Weights of a small GPT-style language model, trained from scratch on English Wikipedia.
Size: width 768, MLP 2048 SwiGLU, vocabulary 32768.
Architecture: learned positions, no biases in attention or MLP, untied embeddings, normalized queries and keys.
Training: a variant of Muon for these matrices, 5424 steps.
Each number is 128 + 24 x the weight over the matrix's rms, rounded and kept within 0 to 255. Layers, rows and columns count from 0. Numbers have three digits each.

# layer 5 MLP down (transposed), 2048x768, rms 0.0321, rows 641-677, columns 256-383
099125142092142099123133128146150115137128150114169170145162097138124138126062120138137145138095146114171100127119112076074071095088138140122153157076122126105124115095138109175188115165130159105107160135120135171102108173109100120164141132131113091121113113108189123134118107137098156136164091139124159143139130114115137140105112126122115102089092114132120161106154107066135129144139
115123134146124143127131137121157154099152135174111089144111107115122108101149125128134077107078149151186123111142141132126125148126100100121106127132120137139172128112125139119133143150114169136152124159130131117160110133121204074104138117127160111135079125120135137139135078108133181142137144067076139099149113116116136133122158178165105100137122128156088130136119166159134110096144
149133132161107145108163143081130093120147123105118152155072139147111140133171171142168143125160135146154165099175108161162142128134111143117140162109094103106093110138141114134112131099165147172091071128152156108126114146153132129127141092096120124178111132104173108140084143111132142128149120125113177136120139120127128150141133128152143170107115093102102174131158124140181183135128
141088127175110161119138160098071152139137138119121139119119144123077111126094106127125134119162134130140147144117125123132125086141119110146098121136097169148128123121114170161116105140142114112153132204155142119120102095148135112164133140141115100142167140152133119118096153105140088146122137123108117132107141156087125163147119151140135128146131137151126126148118127153104152117144
085149085157137200095143090156090102152111128137147146084164112121117089112128102141161129157088151116129149068105077137204113129073146152115113086103098159123116125161149160157150154136144112136120166128131131095131151131168080128124112170200110107154131113093178104134143164112105132131099113140089144164130109084099118126137090133117136132121169119142099170158105064097180148114131
097105139145140112115144111133135128111147158157162191116135179154172092067110168133105119142198127119097176090145128135077128114133134109119129161130122148116145112107145147134129177116066072162139091152130117144098131160169164171160133074090098127149084154104160125114104155145053124117117119127138138135122154159156117173121150143136153184142161121175127131151118111107145089108101
129121123108193128114118123170166128127102139144136164130135160056134121139115162124159136126130065101184112148168092101143099130129105122151118170089116163080142141164116155119135109173159150131148139145093122138081147115136101118106145087150156121085074114099118075121142111081124101143112100171141146134148114160192087126171179174092105148133131165126168155126104062153150143113125
126125123164089124087104111151152121108150102125107123107136131122135176158122158132092146137152117103147128134102135062111132151124122171121121123125147161142133110132133108123137093103189146141155129108123078172135125105094121151166104073106112158132129107134136140167136130131111163095128150126112126103148144111098144148143141168143138122136108119122132118144109133163112134109158
095128128129106111151124135147108107150162112146119132164099104100122173136139140123108112106079125140092146134126139144141127085160159093093115104155171151106106078133139163118134171138138086142074151088151144173127111107132151151174151109132157124137124073143114120102110139082131112149144102084078135142086122183128118130110062114141090108137139097150127144172101140084140141140154
143149111107103137154134108157141139126142112077129144128129135090088098096158161103150141103101125110161135113135119160130121116151111121109118123090138138111074119140153125098125118093129137142102132103147102141164129120115174087132123104133107116142142142138106157149146112092149144179119118109112120074136139149119139190152118130094142115127175140138123095139132137098135156096123
120137118079138140153100121112158159107095107124128145148105131104113132143142125145124097110126121114131101170118148145120149140091164113146096173097121150116137101112141111131130100164150132138150137149100135137164119126114129132151112146166129100067102118124151128143127119126097133071128086103164138116139115143140078128178127096107128114101148120156109129094139138139129106107131
165150129139143102137141123125144116122132124161140119108138071119080175132121140138154114134172099102095091129103112120118139111139157124129111119140120130122099091120137136140154132133064145117137133106133151091143131126150131107115171137099107162123129163120124140141168151118108108132116186132109132138132141161123103184116104123088124109106132145120149139136141125125084126123102
141171137134144141108128142164127119133137098137114093107104091112112105126144130178157156155129096172119112111171121151136134126130121115111125104113119126135106133081135115079094131173096144112147097135122109130113122140105134128120124088150092094118132120140121137161142104135098114146131137110149185113091112123107132107139135170122139110114130130106085138145128135127114137135138
181126131109127128100085138139101076127135111117091132108173144115096111158134086126107109124150137137123111124102144158114060147153117144106115148109132132139101101141096117076080162099156146116139138151152139138147138135150144145142084133142151129120109166158122126137152156158137141152121126113108132098104159166143124139087134123114124112142124131137128140139128159154133149139163
139147080119160115111070092139109122124131115114097142160113116135111151106100082131140135128134106170134139111148128143100098157146139147172130139130119122126146147135142126072143146114087129158132101107116120135089142103144151111115135119137116141139123112169106119115148108128099127058105147118132143086159111123075165127129116114082107129148126140109118107166185135096104113112089
085139091157109153117116116138105122146126112145125088111136111110127129168085120134108126174115089127147078103138104099105127113164168173140088137128103119078148110120143116088145131167110099106118139166095172141130161120097111115096143071129149140131110165118118156162115127132137127037118117142124103088119122101182126102139078118121173140109151113143125160196120083158104150114131
165111131175115070132091127113127115126082104159125177150155110158096104122140141146142106120129074117185119146125097150072136156182090160099123150185074124116129122125147201141149148129127183110136126173108145160135066153136126130151151112162102140124121166153103133140085120130140133132140152096144104078125125174085183179137139159091142136185128151089106153112094103131132141097141
148158120143167103127138062117173128097171145153121091175139121151117121106120140134121181149094129135151089127119159152110141145142136157141090145109116106094092173125125152127129085114133158100124134202139115157156065131121146139148130141135162135150130147124090114110124116090043138094113160089107142131135136114089121124110121117138150139143126124149204125135114118098121120134116
129130132115101102164145122089122125116108129126159170157099077175137071103163140168105153121119117138112099133164157124091106098069076145126102124139163112154116081094099145107117107124140145163079075130141118125136140180097137150094103147147158177146106082115101141123155129137133110113122120155102095168087167131100151160152132134115150085099100150110156101126151113147086135142142
162163148112137140125127121161145168133097113134133118130110130114137131126141130115131142079146105129150141126108118126111100111118185125146133120137149113103180119111115112137130119092089138121147093114131146137107144146142144132100139158136149106104081123147140155181130140116122145124102153134116123140111149122089187152072142141101118121151113150135095127119106142091133094084146
127192136115171140163139140113129127100110122113115117152133157148100105134118113115085111087117137126161133151148107129140145163105151140143160122148131136138088126124118125167134134170137137120149150149093112160132142152122102135163107107149125087124116163145135129123119165144112109117132133134104115150109146092131111095110168154171133135123138112154156136140156104133105129121128
129118168131149141125112112100162118126113073128135155126120113150131185115157093114169154142126101126094155112158116106150106140135115121099157126167118115122110104117126108150141138146131082143140132119130138107116119117157156098137123094126127106101103105129122114059114134119135116093132090119155155165102130144151088122093089134148132099127116093162150136106101160169176102112115
119110120139131099163124139145132148141132141127139130081146175117135160135073117170131128119102134107128156129131085163131115142141132104154147125116128142138149098138168088108148117126133145147110119086119120104136122106159147200133138147093117197106082101138133098145122200118109109109142124117085111137125139136132105135056067089049118122105117120106153097121142157149115110135118
127116089151097133106118101141116139059146141095109148125133123091111134101134152169133110091138121128119139134119109125151138109128194120095107093143151133072160119130112089110095123128134134108145113158132149148145124098107154159078102116118172134144121148166070147121159112126137151117156131091127154086127140103112143100126140152136087116123135079100133151138117125125110163145123
141170118096159051182131126123126107118128101148122100120164107138140146114129138143134135118119115124155133174148181174118167140132113125148119147184111109148115175094129168158140159106139124112155126158172116104158139152193119099143097104126077123073108154149105156151146152100112105093132137104137149166093121067149122143119119144132146196135074104138140132122170158135092158168100
081105136136147132122116134123081119156156124096115102129107115137181135124150159116189135150114097151090185103119130070088151134074165131120126104154144168086111149152130135128085095109142145133098185112110109141122136147108148121118103150131149134086151133113103137122134082097136144169096158148146092153121089148126181124129132130146108120158102155142113074155112169104154149155149
140133141120162122165135147133114114140107120153128064140144147076124110108104100170162114113158104117122143116078122168127139146141105107135139095167086112132099118152159152161144123109138134157105119170068134128147103179145115165124123112169084100136120140141142163162176159155139080129120122146174093096137119149107162108087139115163153093153124102119108118110149152105070142128105
160135101100124146059120163143140125139178133079116150153146124130138122106172120105119117164131152108155073105120110110114152154150149054113173112135126141122083111117171105161150097147118139145179159122160123070140160104122124138092102119144143111127141133105125103122107098101150112153167128135144042119126119136142100121129097123141130148191118117111136117104150126129132170106122
139142103134143136109105105155136141142122085120113106119144133171150143137129104128136166128155160122081174141136153110151089123127158133136092138162133143128081100141107163144124124149104130124150153148136092143110113146102193128106122118114134125167118116089110103142161126114118114146123092089128120101100126113140141116119117173119089108133090106125191123123143148095152132181119
076140129151144143145113099116154157087137148106114092133132138155157134112121085126112176137148118145145098103111166091090125110131106103136124112135160128135132155105113101109093125088119128150133099097117117126118128153154165098113166127093115113116091084160133118120125105144103148116157142105164142110127084130113142166110137102068146162187216108132063118103136154125112130141145
140151170190120124131155092136148165122138129173104088133091153091131138126121126079144152139143115133120076156115128104131146135197127098143096111156123108116112110113121137129132151136118125165132097121112121136154114152155143119125167107101124141083148144122128143110104112145161096121136120123113142128095154161120135154132127156139110127128137109156157114134114083153162139147154
147150114155156104118111129145132084148152105161118135159146142158123112117110103125175085135146137095063143143104151136133132125116131094100136134141109123141137141097155184110097133114104139117100092130124108155104108147111103090111075119122145178147124140079171170146071138184146140151153095074140126090154127149166127107111106157145167099168110094152131098146111121113096121159131
088130150136111126149175145136131140136094133110135124112103141141080159131133097120110152108105118114130118113126162143110126152170102114111127085134179124161133092134096109131138165121101115127119158130166137094118147136116131157079129140097171128104134082115109127134101148123130101100116118124126131147114135048098129144134110151147108110135135153108141121110142102106142134099121
096128103169115111115102154144140087120130131108127091070143190099096105134109142153127144102102109124178137102104098157106099149075119143149114140093114174172155097166121156111101124139142136125144117164132131154129143086165153114127135152103185144116105147153160105165116067146114152140089126127150088086093096134077102145115132134086123154128123152164117122118140092141170115129177
126127096129072138156165121141173150140136124112138173124151166139152110116155097092158110151148110141148164095124120136112165117093096092125124076152113156136120154116121110135102129134125092139116114142137171141132118158135131143147125111131120166170126143108102141085102119146141133135077144124144125123121118079139102148097125123119119112152103148108179103148128120179143104120139
109113138089085163148115131145157119103123080145153083140142130078091136170123097129133148134140092156124124117109185133110127160085132098146139124151145107148130080144132130093139177174167127125135114152099138142089132107128126172128130152139133125154160144120130140181127178158144111107139114129128129110148153081130172144093126129134114135119127144131114104142165134154111105144147
113146150142130091135130143104120128098104123187121124168065130122126121154105114134111130129165073099164104119116086121062111137158111124132160125117131101139115098115161116129153075128114132113098158109100138142086087122107150153105110122166102126122122132120126161162106122166148140166121170120124149100111088150150111139140135122144129109073159110139098146154178123197124129112153
# layer 5 MLP gate, 2048x768, rms 0.0321, rows 642-677, columns 256-383
141126118144150157143162132136166116092147108119131093134113125124122096138155144119128106133108105090163113117150113115090131120134093072111131138118112128133115163155101139117133119139120131135154143156126130110169141166136188167106098118133122160125114122133117144145143120080187091107115115118126114120125100097128128142156154167148145129137120140159129154131107149110152135114130
099155129113138122121160118148154136143126138104130128113072130134156101159122118114148122085108116161134120118149158149123118117084158092162166151077136163096127083125108137121136178147112104078121151139185122120064143114142125111139082171102072053136146150148167126113135136120130113127136156065133179097084138071059102122117137093153153151083167131111128160130166115155148118139160
182137161135110121099109132158141129110145158115152158108149084100135094140142112076142113170151125141143128110147160104134133100145123147086166115131145109096116120139131138100123142136135139115125159118122161112117125137153086112151145102121120128139143149107126122116109148149129124124123121159149095083162132107116135151150138147126130113108145108149137194154142125086114175129130
099153076098112103087138123157082120124123129163152123102123115130106125127155108114134160121116150124065137113156173125184110140059158133136160141141119103150127124146123123106146118110149131150127112109126141087093127141201158148086147157152097104047118101138120151116090152146114184094114158132108100091137114167122090117150149127176127123154130151137102132141120138112102117104114
175151122090054182140143118122100146087110117131168096116114112169102127119147120165140137134138111142115093122223153185155136128077086110140150120153147146095132146133108115103119072107156137135125143141193148136085148127175131175122156165117154125146086119136156091096166123113131184139127163136131116082123140118150131090115094118142134095128140093128088108141131111157180156166140
141162126128161105093138111132108079133144107138172122163151075143131163125120087105147159173131163161143119102118128091127129108126126145130126145118146133097093130108123118164106122081074148120200127119134145160137115120088069131146135130167110161102135140150140171056133120154163098108151092118138105151071164097123109126114085149066121115116103098169137120142138117128104114088135
088152139101094111136186143129085126104136135140148097127123132132103106115122130090083161108163129073092170105119141100144133145091138122091155106117144112172128155143148127117144145141118122158142130122143140088120157152120193124138150150147124138145131114148119147085158143156085121092104108088165126118115111105151154124131110113177140091153159167070109092103135131117139124124112
161111107112108144132125141108166201130111160171093110116110163151132087159160115141136100123098140135142121139133092171142096090095088127089130136148118132137115126128110124113095159126140127129115106197103106137131140154157137124092121114152147147144059135065118137099112107122107143141085122178111144142201136130138134087155123156121146165111110166157106141082138138108119135141122
117124139146094142109162162153124112129067127115119092133098109109058140147080148141138104101130131143122105131131125121153105131087104147113142126111140139078130125078127106117151147131175108131136085083152117123125108129125099160161136131122143137167153148104130144107132133139117143134127110140146135123106142125100139162121131138121095155115108107143110185091127156143127104135126
122105115129118114142138079148117159147185154142152155157150080122131116092129147130114141149100138111166098109132109075154125103080114160142131168166143120158121123124154172145130164124169160171110148141125121110138108123092146148131143176157069071110125174106130123135108097140103160156133110162109119128130151113120113078130082149129150152159116113131112105144121092103125127130124
138127150148098165146136135157152125146129115101125127090131113141153116137150124126095147090150081125153128154085097134115089135135145137186095171099118126152117144163109100078083149058116130113104125075140092179122140122090111131130096182110115120131196135145129108167094119157118123125082128072155112117144104093108107126081112128139107131142130129167147122145139117070158157143115
125160091124099103117142087147098130122123183139112130131119145121080093137126126075154143128138125130101111184127125117118101098134124141156141105135139143136127135128111129157143118125102133147125128120150125169137112122101164149094088099142137139165113135117140097077139127103135130105131135081123149134150154098161142139111112118097125111125110138122110109116111141136132123122125
143150115166129132125118099089117094111163149146111139094118124099113151069094152106095129153125162145104099125138086128113127158145170127148141087128122112063146124142109152109174163124093095122111105136099112144147143127121119126103146147116152155141141127139082115130135129116112134139147132130162099162130095173127116119139143154071151103104125142090135179094188093110104115115084
104173137125127118130106140123131101142133147117146130099132074152082129101114128090182102141150144104162128148133141116170082078145149163157133117114150142159145155136141139143120139144165096137144070140130139113137131164117148134137155113114124117141159139083149140118145150146148147162147126112113132131137098143149124126126134118114090106085082143092124120131158140127111098134119
119077115126124114150134126129122104177155172157124125119162112130120108162130106146145083118140143169155112123122100111132113138114185108126064102124087124115150122137111118150089116147135113130158144147131116146070155144111148099121133122120103182106093087099133121147097112146162159142066141111119118070149125113172099162157069161092123105099166117120124100094111138144124144103131
120089157104123152144123170106147153116104127096113162139144129135103173116102116130125154072135144123117123145105167111087125114122143120102125069130080129102163178109127087111098168143119107129087137101143135153078150105123141099109117164099118164058129159120146096158082140118145146134088112135127133107144104139086135108065154189132141066117175153080097111126130130131142096140174
077127139145151108116151139096099067152086105131150146126157160134103123114149145155163163110111143117147080066184146164135137120136139126117146156126085108117126123082081113136137161079122121173154141129136128184095146123149149150128154100114144117117113105164097136127087166110120128157119125166131131113094119101158118125088163177112190164114086094126111204101104127181146107151118
141087115140119116146112167118121143166107119157102167116109154146133105153112174110106067119133110154097157111141153170105150188169130159100110144118124132120130139132094127092168140084093151114145114112127141139100108114088122103102115147124143118130105124141175118146141140168159115101137159143135149124107180108107092133148158175128126128112080155132151115177156125136136093195106
135122109091091087129107196169141134126164158116143102140118106062099136116110168077077123100149129108130135126133111099150147116139124108096139112140103140122123132104117125087108142160121144095113116133096115182089136136153159168084151170154052149146141115164067136082125116099120143130101146152133133140159119109116122104138125145136152127120123140130092139100121100110123121140131
125120151163161116148082119116140114104129107133113116121181132128149133125134149129134109164106122099123128133117163147154164120135136120111135121081096143139156152126129134083129118106079119129104133166101143093096101104134064128118106144107107131139120109155147084151125111133159088125145132164122107136164143133098139130090164195143111119136104113135130128113116131119121111089124
130124125139157139094114140138189139081098111143133128145117175136140125127107134125068099139123112113100113104106106113151097128138122123165135133125146120117108082101119161128152146118157105157107087171154132132120105133169161141142132078094103147134074135107117164103100140145149113168110150129152122125157121133159134106116116147119137133129130146107124142111125149102120116135150
152150085145140101125118119137173117074111163129100159095123112141129139097160077097094116118131170137125134124114198123120162134113067196071143059114116119164100119103092117167115162155143103132148140130136101175110083095168091130095125132161152141107169124149157127115154133126144145147128153172091135135164129198103151114106150128116118132164136116126094108147138112102135072113104
099128143114146113143107140138102166130156126130120172127172172167077157134095129086153111124159113117120169137127154132098112170116116137172109101100137141150125137110140125108103116105115093110134093116134094110106113149162142150098163165143142153122141125168120127170149136114124117114135101143143131160092125061161129106061133156103171118140139148108113116154116144116170125110132
079129184134125119137086176078152109128151129133097126062108171126096134094128090153128157110183127107143128137073110093113165100099161148158152142128108128148132101094138127109123158090140119095100096107114133100134121163152104141091126123113114130127117119144143130165087184125081115114160187162137078112168134112112140150121109191149140123123127139141099177158118140154138120135135
081119155141132112109105156110130100123109105182131128159111086115179137162138110097150171126099128137131114151157115106150132123130119141073115147093081135115076134083143170121137139138126145120131133151168108155163113128145121109132170089112138099173161131116171105111146094141096084132138154144102113150137183129125146112154131128110132131139115088137120128155154126129151143153142
100085173164149101146135137091116105147119098096146167147131093138083083120192163125118172101183115155163153121098143095132184108151087146117102122144109082100125135168140129110108105120127178151116150118161111109113168108122133149148131133092129102137149149125110154113085114159170134110099094139120136107041138136126150161095065157149149144100104132137090112088118107134137109135104
132162109134160108178128171127085137118121106134157067085111154121161103108151137125118182145161110144106121172131179106095130101086103145128074151073139144142151113124115152103164160100157113106114132132152136107104146126119129122122156162121174150122093135139133108131084124167097135150103107103123138102096116140124131090136115166145129141101126163139109183141128109130127121121118
130113129083163099120065126159138135144170123104132113117123171121125189075155138164109135126095098116143120128108135136126129101154134157100141135101141185080161161101147142126132157142153149162119121127149104127116140174131096160129112093111124061128143131108149132111137140097087063144115106137148141137123124123089113156128115105127119159121137089105131101121127129131108116173120
116146134125123129111118099117140130111149103149172132094155117112134095123116126137109153138149125153150129109161153167136104089126164140142154133153130107160153139123104121123142133117133122096112125130136081103134129116092117137145117137167131141102096128125135119160104123148146108129108134119109115118129137099104094121105111126086086111148109163108090161104092125105169174130124
135098163126135103096161137081127116150128127123088120146087124131159129128163138123103160101147104172120108133127123116124149126163147082140109148166102112140174097115117117138127136141121122123067147130097111116098096114170132136095099117105097135118120125110124098154117083137118120089139155162132123135093094149119115101140122110142136131115127128158102127125138128108143120100136
113125105161136153096119123147107123132078126149117116127148145115134145121142162107152106089124154131102157127132071110114107133122120151144118109126134074111142127155136152155140102123089107114115111117098074115126123105116180100148139117111162117114120129151189137101146117150171144095122135160138109121136148075140106082182165138094082117142149133111189134144139132082171143158118
160187101134151110148095128089130111116116126145114147114166110173145145132116115140151152126130115129124095119117161142102191138166132104098148092139114099120118136114120126152150110111098089124105119140117125137146129152115120150146114169111152148145115098131104122130170137131114089061126110129125099164190139156167125154114109165089087104099100161114104121133149114061131103134139
157117133122176162142154146140112082165112132137148120136142149111099111075139124124117141143123094148104160104147107127107107127116115101078143142120132121133101124120132106143139134120116135136126135140091163132164126138181160167120111113103069135118094099157146128093152075159131109157110115109127109131159105116135088156142110168141132107128133146139140082155166105128127144115120
095122094143097117128101151070114147127112119099123164122132137103131128113154096101101165178085099063146144137143166109159159138116151106102109105163128138147133127137122162122117163114123150075153119137113151154126164183118111142134146178109116122172088139134151086192134107190166108138111115124119168117138145151109138147153145118134143132092154162132127175096114172159084124149150
120133119119154130070142140115122069112120123073112170153178077130144154127130135133151105109104135174148141141128161120107121101146160143130162089136139167153119153117082145150086126133213079150133154159136092132079144103131114137152142123124138135116115130149153096090119161131109122115081145137105150092139133107132152111094072115133127121172126130160112109152121099110126146146119
137144191144119162157142111099103115143138137147151109097145119123144127150158117171131159154103175124161145105126108126118126111152103127121166111147112111121133120146107135120118103088117096085158105169113106146174090119085109134148122107127120129118159200148122153094091135126102138163094191129117124086125075165111131169172110162111151165111154151122151128114181107106138128137141
# layer 5 MLP up, 2048x768, rms 0.0321, rows 642-677, columns 256-383
135082121158152126152088086112138131131138141113136132133097132125113131125111135108146126147169146112101145154131113170149158112149094127131118107129150122108087150123158141103145112112146141113138125099110125140116139150150081118138122127139134149105141109127120129137140159140125097148129144157166119157149143136107117112114123107110120133123115108112170127151096129119139120165138
150133078130117138158155144157137132114076105138116145120112112116140178156151154158138104094126119137140133122091180131126167123128159116124129126129079118110115119155144077138159137158133137100130106127136158141141153147098129127136126144122093157183138143176140117121078136123153133125141142141114127141078117114173139085113148128108130156135169168152189142087138148165138129059149
170155156102103139155082143141108111122107118124177125127157101166152159115133121176153144181146066154129142120132079142179177140110126091117081091147126134141138111127153125136147148097106097151109110093115108140093139148115147118121155092144149153156103158108146135058119114145102150143134125093129102169180130132141158143121122133107169130121173100147169151139103155094122102129117
107112179154115134139107093078113120152131102139140135149134111104161171174124109113116088146176087098164079175079102138099145120163115143184110099091120133147098169082134067114087088149138142079166137137140115123178065116119121095133120097170115128207110128132073135121145112098096125062130121151139109103106154096144158133112129133103121131081085112122118094139145108104112171160128
081162166148135106151106118167176143117171131107138155115103153137172152125153121106144135149132149123137085108140109154141132143090091163139134131122107084135124151094139105135112094126134145088127072091130157126132147127092138119129110102124106134088156151127113159091123149083118088104087191149167117109119136121165123137122117168077124132142142130050130178122118146103144123121147
118122115098129097083120154117141127105106152142133132137123116143134107137117152109118106076147139102151095152107133155114114109143147098105129131110144161146096142127104105113139183159144115138136092151157137158117142121172161076103119169114142133153106159120151138117099121135116145091088160132101124086145171099077147195152156098141131185122096177151114132112121112114123146098153
133109149120145119121125120096188118125087143088152115132102111143130146097141100118144104135134131161145148126169130164144148124142109155120147111154142143123147149110126117111104122114152160118113094123119138141118161129126135123108127111144133127162093130103109089165126126148131129133118144160131107103084079101135129124120125089132137121122129147167124163135105175110132130140113
154117151123137103139151096148140102157120103113154136118145110137133158142120123085164137102131149137110136123092167112097174155129162149130122118084100139129111147119137183126184105116123176165146147113124130130143138104139170122180135117152136161109124120182128121127124129146112140140161164083185112115091135131125111162085150145097093104144152129104100113148104111112126115136170
119154108149136147132181137156159162162100158100123114132107123123102125128126110121124153138142126164120140129136158113155136180114126123144133117138130157108138139134116134142134099134110126164158166124125121106122113097132144120127132110144102137188112086133122131121169144140140120126105132154156114145119128172108146144118135141154084107143133116127134168131169124154135109130177
120104156153148098165075133154120143113127073121128065107151110141157133105126123128175066151146119158131102099130098115141152125099126089153103183128132127150092164121099087140168134149114138155115164083089115118149110054146132110165138108135107139090093116113152145087148142122088121093160173114123126131164090119124108112096113155122152094146112118164123147135102059120088123080139
106141133175146169113162087130139151128169171130127139118131134123123095115138122130110160138122134145135108142095154163102101118079150132133129136133128090112104133161132123108136115120116147154133092117124126145107102144123106113132108121133149128144107120127108158158116144122109158111099109079130106057118127120078127130109094114114105128132137118142145140143126152118130155146084
147118164112119140118123156135164162111122148116157122129106165131115132167086150139125110151091110105160135128124100123087150094146140084122150124105119151132126146151130096101130121117127094138135164146156115136142102121099132111139166136095142137125154137100130132133140124134087160129159120114160142164159099123138085126115152118170114120098099120153141100166125139095126137090141
122093108104145151145154131111133127109141111150122110148120157164119104143101155113136173146146116123131119141163124120117110108091114086141109114163144166119126117135152119155110146107121147128123134134136132147072078121114093143079071097108182145100112126109148105106125129119075117130139128122114099160112119117104149147109106110139132147116137124109123120119081142168070172132120
137121144157121129096125119162137130117134116094098171106175112128174130141103109131115125158124158163110132114142107111064168150133112130164101117102132177100131141129134128082139123113165179123126117124126114153141111114097086132123098104123138135104075150160138096117140113144122116097122127126125122142128128144097161142104111132134107129149139126171125121095131076144095124085143
171107097152138100114100123136126146139151109142133145089143179130118102129105176134124143120131134113121119182127081100136141144088137166078132123132107139188124120115150145142147147117137134176186170163124140147130126123111089106174126117118090173104131149091124137100129108129153155145156136123142128160142123113118116147135121148141135108161138156114165090146136186122110056128125
079103146098171125093188141080114110136129134114194123132183103123141143117149074088132108098126090148093132153163180128087121094066107129141123103149160142155116072092124147120111116124106108138104119098116144164115145123120149124072095165141162167129094184176154150143173152115160154068119126143090182106083138126101212110100079157150117164143147135114140163120136088144102119118124
116107131130090173151110147092127167133153127098114139107150149075102082148129131125109113143162122168130133111117112163110146088110109152075119136151126116176147141155141089119170137181125124120143141096139173120113139119123108135112134128123099118119115105164152151127153122200187189185178128160083084123155095141151158148117140088115091152131121164082127118114070135108126135128172
097087108149090173166105141094151141089118128147174140148133121119139091082125173115075124149137124144128096149116080125170151163162164082106134133138126120148150141158173106110135103131121153127145121122197143111108156135132138153128166080143085125091117121167096142130089115112124109122128112155132132150130142115173110099145120126149173116133099131140104116176111146147119137136142
142148161127155104146080125100090120155134117110139157127109120179158139130135124162132123157125135117107120137179147165128160145127138184141140144066083167137164133185140114123130121114171131185096161101138156138153126088101079133139164143141110120139096146149092103146151120138117125145173100138123117164138104134145130135128144080126116126106160142143127117130136158097122125132127
116137128130094093144153131132145102137145142146162154089137161105151140129139126124155095119105085164152136120144112159118122147112121120100108112149107150095194127139125136116112105133096124076160148146137144118155118094128160110092149122128134114143140149157092105120117101139091154130099113117160166157135123130117119153148149112167166110144115169105130126088147132137114105150114
089135126125147083096128113109133127161135128127127117108126141136130120086114153102146121124143103113102095123138121140175138160143160121146099122120119157140086078098154096104131108114097141109100112092112153101106137095147098143157120105126171129127162106128140123137150109130139102138134139112160128128175178104120131137124172119121177134158119161135117115089114133131105138111112
130151125163119154137137129123152159144114073085165181116107118140136123097156133114086155142120128139143123136110125107118156098116140115153128129126154114156127146108126125149126122115164140156142116172134140104113138119127080142149088112177116090113121125128165154149103104116159083128139144127133125121128110144147139112095060134133155144118121125132070096088130129101105131145098
094146130110118119162112107132129144138153089071102159109133125097164135155123147130112177130131103150154103146166144106107129136115146142146131158130140124167147069149136098185168118128092105151106145124119112155102106112182096123115157067158145129095120132139193150124110139082156135145124122146104109105142132107103161163123169161119126120113102090158144135137125136128135094095110
142100103150119145108125101144111119171121152127133112146149074122187126122145169128109121129089150179089101112141103134151104155129131118110116116116142091107115164173078125112138127174138140146143155151163108138138118103127138132142173143141141110180105161125133139115122037158111155104123124103165184110068140157145119076129114097103077115096151128119148093116146116086123154126073
111163139158123141126154121150126157071140072132162109082106136119124123142153090116094152130120107146167124117089104131128124141174090172152087135110155136078132144131106152111135103149155119136139139136110148116100137114124144132139106109160099074143135157110158107121148155154105108159109167131078114144147121158114133101072136113153140133136142125158152102154156088099086125132131
076133133139051179128132096138109115133120124113073128156145112141104141131130117154092143105118133148149124112101142179124158117138134089129106151176154105150118167131081160100142082126154152169140146123146133121156174145161112147134125105102166134109127122130113129126108084152134110150138130091123118167142103162106150079118137138144125121117128124111140138107091139166157082084105
130097121155151177092123140158205081167176108116130145130185110135113166182114134128126116157139104120101120082070104119120121112157150112164150117136099109100131116130139121104145101121142115144162129116119066148170120125091145147130144134146114104157172140105094151111122130161158150102149163141149131161138133123157154146148103116163128070130129124109154154171144118149095132091135
154154129114123103089155113143106114119121131123142154111114140077103166123097148152118131104146122117078122132136101142110109112127126129122111155122129107156153133158137121147120144131104127116128116151132122099138134169122166091091155127109156121117106090119154118109120122140103145166096130132112152110126165131130137105138082143140128166121083150140135164127160169102116117106140
155107117131134135141125121112116126089169112158151103165102104144139160192152192103099102111133079099127146139143093148103128159147134120125061121094147146093146144116137153136129103115092102169086137111091113106116123139126171134129162124141135141135148127133105083129148150147202123142134146178117170123167101108164142107149115125099120166150094077095128112164080098127108145134107
122143139118130139127151127136096137107088102114084107109102164165129162129163149098089153121148070150124133135116081146141114133111112081162142103160139155140136145090134194159118148124133147148115126139110089150151147091080145125107148124126102161112150137153103129135155091066123121109109124132145100127124117168160153181121133127141170155184115087103125149132101099113124140141129
136137156122120166116143099143124170106175144129108138121126137110082125182096124131118124088176169113140107101152122086116182106133180178117130093096122180150129148142111144099116123146130176112126121108091152184126089131117152088105176111147135084129135144152125142119109124145125131141149105150134122084135118111116134128157117113121127174152116129092099130143136112127117146124115
094124144123157147106153122129106135166144173088123138162118111124107116149102143102140122089096126099131116117148170122093123127152155147125151114120093070152089124148114131146121131170176130111104121126106130162087098110095087106076097097111171139141132144150152161123105120147141161081134134099123120173123133113112140104127142112151117127116117123139115160155180118126095156118119
137090149100149119108118165159198095126150141105120158159113088129124177125128110157109138142139125157088091143151151153112128081124120114114129139163095099141121133157103110138100063127097120115127136091113166103136116160102156159130171115139154143157121119122112137167137157161114132110113134092141124132099154129125138143097081129134141146075136131121129131167138177108093120136058
139130142147155093131073094148095127173110145127112123106124083146133146138142151142108111145137111139147146106137094126117115154144152096128127111146173138123085166127086090105121125164143147096137147160163118153072165100105094142141188122115147096127147132138136124100149103144111096120063106128151106119130139163087094150122171096114141142121126136162108154106140111172124134128135
125112138129108093123087094167143123128130121168142174089129147137121091116101132113114121154136145141085121145140134145137118173097127139113121147155126103118131118139137082124157164137123140154127108133146125155131163159107127145173067122113124093160152122163090154174114106161070149131179181127139090115093111167110110137169152128089131149086117164133116135141164134128151111143161
119155141132099143119075130142137142108103128119146119122153123083080148123099105143114151118089126146174153147135121122106148124154126132190101141158170149191129138152066124090153146142124128110140129155128096142161136178170081169118132122141098130090155141126177129137101111151116096137118083135135143142115114109070144126106148101116144096115176113100138099096126152110146148108119